Each number is 200 + 20 x the weight over the matrix's rms, rounded and kept within 0 to 999. Layers, rows and columns count from 0.

# layer 4 attention query, 576x576, rms 0.0255, rows 332-354, columns 504-575
210,205,232,198,211,197,175,192,188,184,200,220,208,206,201,209,197,196,194,200,194,192,203,211,209,218,223,197,222,190,191,219,182,242,195,185,220,206,209,210,192,216,178,210,234,201,204,193,204,195,173,211,216,201,195,198,206,217,188,181,197,202,195,193,190,190,197,192,212,185,191,208
176,183,215,199,205,209,220,210,188,224,213,227,205,213,223,178,200,199,178,203,195,216,207,167,225,205,185,204,207,219,213,166,195,188,214,186,219,215,182,211,200,206,214,194,205,199,176,226,196,200,204,183,183,203,209,218,202,217,193,219,189,222,191,203,198,206,219,197,192,209,180,188
179,195,208,182,223,232,210,194,229,192,192,179,182,227,203,202,194,194,184,213,219,193,190,197,200,232,190,224,209,189,207,221,199,187,195,226,195,188,184,209,214,189,177,180,179,185,202,193,185,233,198,226,212,187,195,203,199,194,202,216,187,212,195,221,204,216,185,178,199,233,197,214
195,208,204,156,216,212,197,226,181,189,202,208,187,213,197,190,199,191,178,190,219,189,205,176,208,188,229,204,202,207,207,197,202,217,229,196,213,194,209,206,210,196,211,192,212,205,204,189,211,210,183,199,201,186,178,184,210,242,214,199,176,224,175,213,200,188,206,203,175,204,203,198
184,215,209,200,212,193,195,206,210,200,204,187,173,219,156,207,204,219,201,184,194,198,209,199,202,226,226,204,199,182,203,183,177,208,212,153,196,195,191,204,201,211,190,185,216,215,209,183,208,186,207,187,197,183,180,202,203,205,198,183,181,199,211,205,225,214,225,200,204,189,202,191
200,169,191,203,224,193,208,208,205,205,214,193,197,204,164,209,213,197,221,217,181,201,189,196,205,202,178,192,189,224,206,162,179,194,197,190,186,207,215,206,182,215,165,211,217,186,219,213,211,203,209,236,199,212,199,198,189,208,199,207,175,215,210,220,213,184,205,191,232,208,173,218
196,217,219,206,184,207,211,210,195,180,213,200,175,213,190,220,210,224,213,198,202,198,211,190,202,185,219,220,197,227,209,187,193,222,211,189,216,208,208,217,218,208,195,203,228,197,207,194,189,185,207,180,198,199,212,202,187,207,223,182,216,192,229,191,193,202,203,191,211,211,228,198
197,202,197,224,176,188,194,193,192,196,209,197,197,191,188,217,175,203,184,193,194,178,206,200,189,193,198,206,202,221,201,217,195,189,203,174,197,198,189,220,188,210,185,177,183,212,222,169,158,185,231,211,206,166,193,196,169,186,182,189,241,177,204,209,198,207,183,212,211,200,213,203
210,203,187,180,199,213,214,199,213,193,182,188,192,204,228,224,212,218,188,198,216,168,191,197,196,190,207,184,206,212,232,212,232,148,186,219,176,189,165,212,193,194,179,167,174,190,199,177,181,186,224,226,178,192,190,175,156,193,230,196,187,216,197,219,223,212,225,171,166,238,195,216
219,212,223,211,176,212,203,204,196,206,240,178,203,180,221,169,243,227,188,196,186,205,212,212,210,192,180,205,194,209,200,215,190,209,179,174,194,210,208,181,196,204,202,177,184,204,218,207,205,234,207,214,216,189,228,180,214,188,226,202,213,205,195,224,202,212,181,203,185,189,227,215
194,199,200,215,199,224,175,203,181,189,216,175,193,209,227,214,231,209,219,198,204,204,205,210,218,190,194,213,207,218,194,197,234,208,176,196,199,221,218,189,175,209,189,206,179,195,174,197,193,190,199,221,194,200,213,214,188,200,188,197,212,161,210,204,217,216,200,209,244,204,201,184
193,194,202,219,181,216,222,199,212,203,221,203,200,214,208,176,186,216,206,202,201,188,194,190,207,227,185,158,214,221,219,215,198,206,199,195,188,202,158,208,206,216,203,195,214,203,200,194,198,152,195,181,193,226,179,186,218,236,187,206,210,193,190,198,202,208,210,179,192,210,214,186
212,192,197,230,192,210,195,224,174,201,220,201,216,182,218,200,194,181,199,211,183,179,185,207,203,212,152,189,194,223,196,190,170,179,182,197,201,211,203,188,211,204,236,206,203,189,190,213,214,209,207,219,189,206,200,203,214,186,175,190,212,212,191,218,216,197,190,214,196,212,187,201
237,198,182,221,190,194,190,209,191,179,178,199,180,193,214,203,190,230,195,200,208,203,185,213,204,195,190,200,217,204,232,189,208,223,202,212,202,210,198,195,207,206,160,185,215,195,194,203,183,194,191,212,197,183,169,204,170,203,174,187,184,228,192,195,195,204,211,199,204,224,219,192
204,219,192,223,197,212,219,205,194,184,219,207,216,196,183,187,194,206,215,191,192,218,201,224,203,174,187,190,173,191,188,213,196,213,218,193,208,200,183,197,193,177,214,178,189,209,216,238,211,206,202,184,204,210,204,202,191,178,200,199,218,202,182,185,210,188,201,204,178,183,191,189
227,199,230,176,181,185,197,183,195,240,202,175,194,225,223,223,193,193,196,200,192,179,199,222,202,194,222,224,200,218,247,216,188,204,227,207,218,195,196,195,186,203,189,186,193,197,184,185,192,181,186,219,184,213,199,190,175,197,194,200,192,215,214,219,217,193,208,204,186,216,184,198
200,221,212,188,208,216,226,208,217,216,194,206,185,201,224,185,225,190,195,198,201,207,206,186,169,193,205,211,193,164,204,211,209,172,204,177,187,211,191,208,189,185,218,206,195,172,212,169,206,226,201,191,188,222,197,209,185,165,215,227,203,184,195,234,214,186,203,180,195,210,223,182
187,198,203,215,190,208,198,181,212,196,219,194,216,192,186,190,209,219,212,211,190,203,197,188,155,210,174,183,227,187,193,158,189,186,184,178,178,179,204,210,184,194,196,205,213,204,197,169,208,164,209,179,192,220,182,198,198,188,185,202,192,211,191,199,189,199,181,210,221,174,219,197
190,198,192,182,191,211,195,209,177,181,221,203,209,199,211,175,188,188,211,199,197,186,187,196,193,207,191,194,200,195,192,183,179,202,211,186,205,206,207,169,189,218,173,195,196,176,215,207,203,193,204,213,201,201,201,183,209,196,210,200,175,214,193,240,222,185,214,200,184,222,180,197
208,180,179,212,226,175,214,179,180,199,226,222,187,200,188,189,204,178,206,210,191,197,212,214,190,208,180,207,194,200,184,205,206,201,178,197,213,218,163,197,187,180,191,224,186,186,210,209,206,207,201,219,183,180,214,208,200,196,206,190,198,189,175,195,203,196,198,202,212,191,188,193
208,211,219,209,184,196,196,226,210,207,209,213,205,191,189,189,177,226,234,178,204,170,209,245,195,219,189,207,198,191,227,230,196,180,204,188,185,187,193,206,182,214,199,185,211,191,198,169,203,190,210,214,199,180,192,182,188,193,203,187,203,188,213,177,209,184,191,186,203,180,181,203
205,190,186,233,203,198,204,226,172,215,211,187,200,221,183,202,209,196,183,196,205,214,205,206,189,189,210,168,185,195,189,192,216,198,208,174,196,228,199,198,202,213,194,208,190,206,208,202,212,189,203,219,196,189,207,204,192,196,213,189,215,212,201,192,216,222,206,183,208,193,196,221
189,205,205,206,194,192,198,206,189,199,227,210,218,223,191,179,195,196,200,209,211,181,182,191,204,212,170,204,202,195,186,204,202,191,193,178,189,212,211,181,203,199,228,205,192,200,188,204,199,212,205,199,199,170,209,183,196,203,224,210,195,196,205,202,199,212,211,203,173,180,210,193
# layer 4 attention key, 576x576, rms 0.0228, rows 332-353, columns 504-575
191,206,180,226,206,214,189,215,204,205,193,210,190,236,193,193,194,205,179,206,222,182,192,174,208,198,208,206,217,204,229,185,189,203,239,206,224,195,195,207,203,182,176,192,220,208,216,227,220,188,158,194,220,224,209,216,229,194,215,221,183,203,178,209,209,199,222,193,185,219,190,206
190,185,196,205,197,235,211,216,184,215,199,202,181,202,191,169,187,203,193,223,182,197,194,172,199,204,186,187,191,208,176,190,195,218,195,202,195,202,194,210,214,184,197,188,214,214,222,227,179,193,204,197,203,219,194,210,192,199,214,187,194,217,204,183,212,209,204,199,193,204,210,196
181,181,186,219,203,201,196,174,196,199,211,185,183,177,214,204,206,180,214,193,187,212,184,198,188,186,216,192,198,203,197,180,207,215,214,206,213,196,219,200,199,184,205,167,185,186,203,216,201,180,174,189,221,224,212,209,196,207,209,217,173,219,204,206,181,199,227,194,200,211,194,197
215,194,208,193,157,197,192,186,202,193,179,220,200,238,175,185,204,198,209,166,221,204,196,190,197,208,190,199,182,192,178,215,207,218,206,169,237,208,186,203,186,196,189,199,204,219,187,203,174,194,199,212,206,184,215,211,222,206,179,226,196,187,177,214,216,201,186,208,212,208,213,183
186,203,194,194,203,188,188,223,199,179,213,216,184,208,208,195,174,199,189,209,202,192,197,191,169,192,166,207,203,208,191,197,211,202,213,191,197,201,198,226,202,228,211,203,222,187,196,187,216,191,176,204,181,189,174,219,181,212,205,214,180,204,194,174,178,221,214,190,174,201,169,213
189,183,188,179,200,188,194,175,194,218,219,200,184,190,227,218,213,181,210,225,182,195,197,173,192,197,212,214,219,200,203,202,215,184,185,228,167,205,194,188,211,179,197,198,203,192,187,203,177,183,202,187,201,233,203,189,192,199,225,197,212,206,214,197,174,219,220,192,214,192,177,182
202,187,196,211,199,232,171,211,211,175,215,214,190,207,206,179,181,215,213,178,220,190,195,201,189,188,207,189,174,210,224,197,197,196,205,184,200,176,206,224,180,199,206,196,216,240,211,214,223,190,174,195,215,208,186,190,199,210,205,214,196,182,211,212,211,203,199,179,203,194,216,195
192,196,202,203,237,182,203,179,196,187,215,195,198,183,209,250,204,186,188,235,188,218,205,197,208,205,209,201,205,189,207,182,185,196,201,197,189,220,221,213,211,195,209,190,200,159,197,192,216,212,200,190,213,201,226,191,196,190,172,205,199,216,230,198,173,193,228,180,188,209,222,198
188,166,177,206,211,179,203,170,177,186,231,196,196,167,229,224,211,179,205,227,161,199,190,216,170,216,201,187,200,193,199,214,172,194,176,175,187,182,223,197,217,224,222,182,168,177,205,194,176,201,206,204,192,220,193,207,193,177,175,192,215,209,196,204,177,199,202,181,200,208,194,189
209,190,170,206,183,204,200,216,217,176,193,223,211,200,205,182,180,198,203,154,250,178,199,208,188,171,177,195,191,204,201,215,191,201,212,215,206,171,175,192,182,207,194,190,174,244,191,194,207,189,216,194,213,218,205,188,213,174,199,201,237,154,183,189,215,198,175,196,184,201,219,218
202,189,205,178,202,201,191,171,202,185,198,209,192,206,204,196,173,201,201,215,207,179,186,222,182,177,208,190,187,212,246,204,179,182,188,207,199,182,228,223,199,185,205,155,213,204,198,191,205,200,202,196,213,206,228,187,208,196,210,191,211,244,204,210,203,190,201,185,213,222,223,227
220,203,224,223,198,204,207,210,226,202,209,215,253,221,181,177,201,207,194,179,224,215,218,204,221,188,175,202,185,187,179,249,217,195,192,226,226,187,195,208,206,179,189,189,224,225,202,181,209,214,178,204,226,194,195,202,213,212,223,189,213,220,196,195,211,196,160,229,210,201,210,191
221,167,190,197,218,196,210,180,204,191,215,193,207,188,205,212,203,184,205,251,186,192,180,182,202,192,207,209,216,214,212,192,216,181,204,187,195,220,203,199,204,208,211,178,183,189,189,218,189,185,213,197,180,232,207,197,187,203,189,208,198,220,201,189,183,206,249,192,186,184,185,220
189,196,184,208,227,209,206,166,200,210,188,185,190,213,210,208,202,189,186,194,210,179,211,196,218,194,235,161,185,177,153,207,205,196,168,190,154,180,195,230,209,190,186,222,191,191,208,180,199,191,204,199,199,206,193,203,213,226,192,210,212,219,184,219,207,210,185,200,216,220,207,157
206,169,224,211,190,175,181,227,185,203,209,201,163,192,191,214,181,196,182,215,177,198,203,184,197,215,219,197,195,191,189,187,181,211,193,194,209,206,191,186,217,197,214,215,227,191,179,203,201,202,182,222,158,189,198,178,203,190,217,198,182,200,201,196,198,217,217,215,177,199,210,197
217,204,180,213,204,217,192,190,188,207,202,217,196,212,196,178,197,239,231,181,246,192,216,195,218,195,186,214,193,201,206,220,222,231,178,204,207,203,209,205,223,205,202,208,182,251,214,198,183,180,219,178,203,216,225,195,211,197,201,198,231,205,176,213,191,199,145,206,219,227,237,183
211,218,189,195,182,189,201,195,223,185,227,185,200,189,182,202,221,197,196,185,211,189,221,206,222,162,207,210,200,213,211,224,186,197,180,215,209,204,219,193,203,197,189,200,177,213,194,205,204,223,237,203,206,174,209,202,191,191,187,196,224,176,197,173,186,220,162,222,195,191,198,220
213,200,223,181,170,217,197,201,197,215,208,225,190,192,204,205,217,212,186,209,184,213,220,190,222,196,207,215,178,215,191,210,200,210,185,200,188,188,201,195,232,187,227,200,197,189,191,217,215,216,216,208,204,157,193,224,193,193,187,183,221,188,200,170,203,195,199,214,197,172,202,160
171,197,184,214,219,182,195,189,199,223,196,187,178,192,222,215,212,170,189,207,195,204,195,178,177,229,228,214,214,204,173,190,209,203,198,207,174,225,202,187,222,179,184,210,205,190,186,206,207,202,184,204,184,242,207,216,213,200,189,221,195,212,200,168,196,204,203,201,189,192,187,175
181,194,194,203,205,177,216,187,178,209,210,182,205,199,203,225,212,209,192,232,147,198,173,207,196,200,189,202,230,196,207,179,215,208,178,185,176,202,229,200,205,214,199,205,222,168,185,217,201,194,217,192,184,224,216,191,171,206,197,213,191,222,223,188,170,206,255,175,208,203,193,200
217,172,197,204,224,209,192,189,187,201,196,184,191,213,187,192,177,208,183,195,205,199,183,211,197,187,196,184,182,204,233,215,185,195,212,204,207,172,220,189,189,204,206,203,185,224,196,210,221,187,201,203,201,178,220,202,223,196,182,226,213,209,175,210,208,207,214,206,176,199,248,217
189,186,225,209,214,178,211,169,188,217,219,200,224,192,204,232,220,201,210,230,166,213,210,223,190,209,221,210,213,214,199,179,203,202,183,191,186,206,190,216,218,200,191,201,206,148,207,191,185,207,213,201,200,207,207,187,172,202,187,206,191,204,221,204,175,185,200,188,187,184,194,180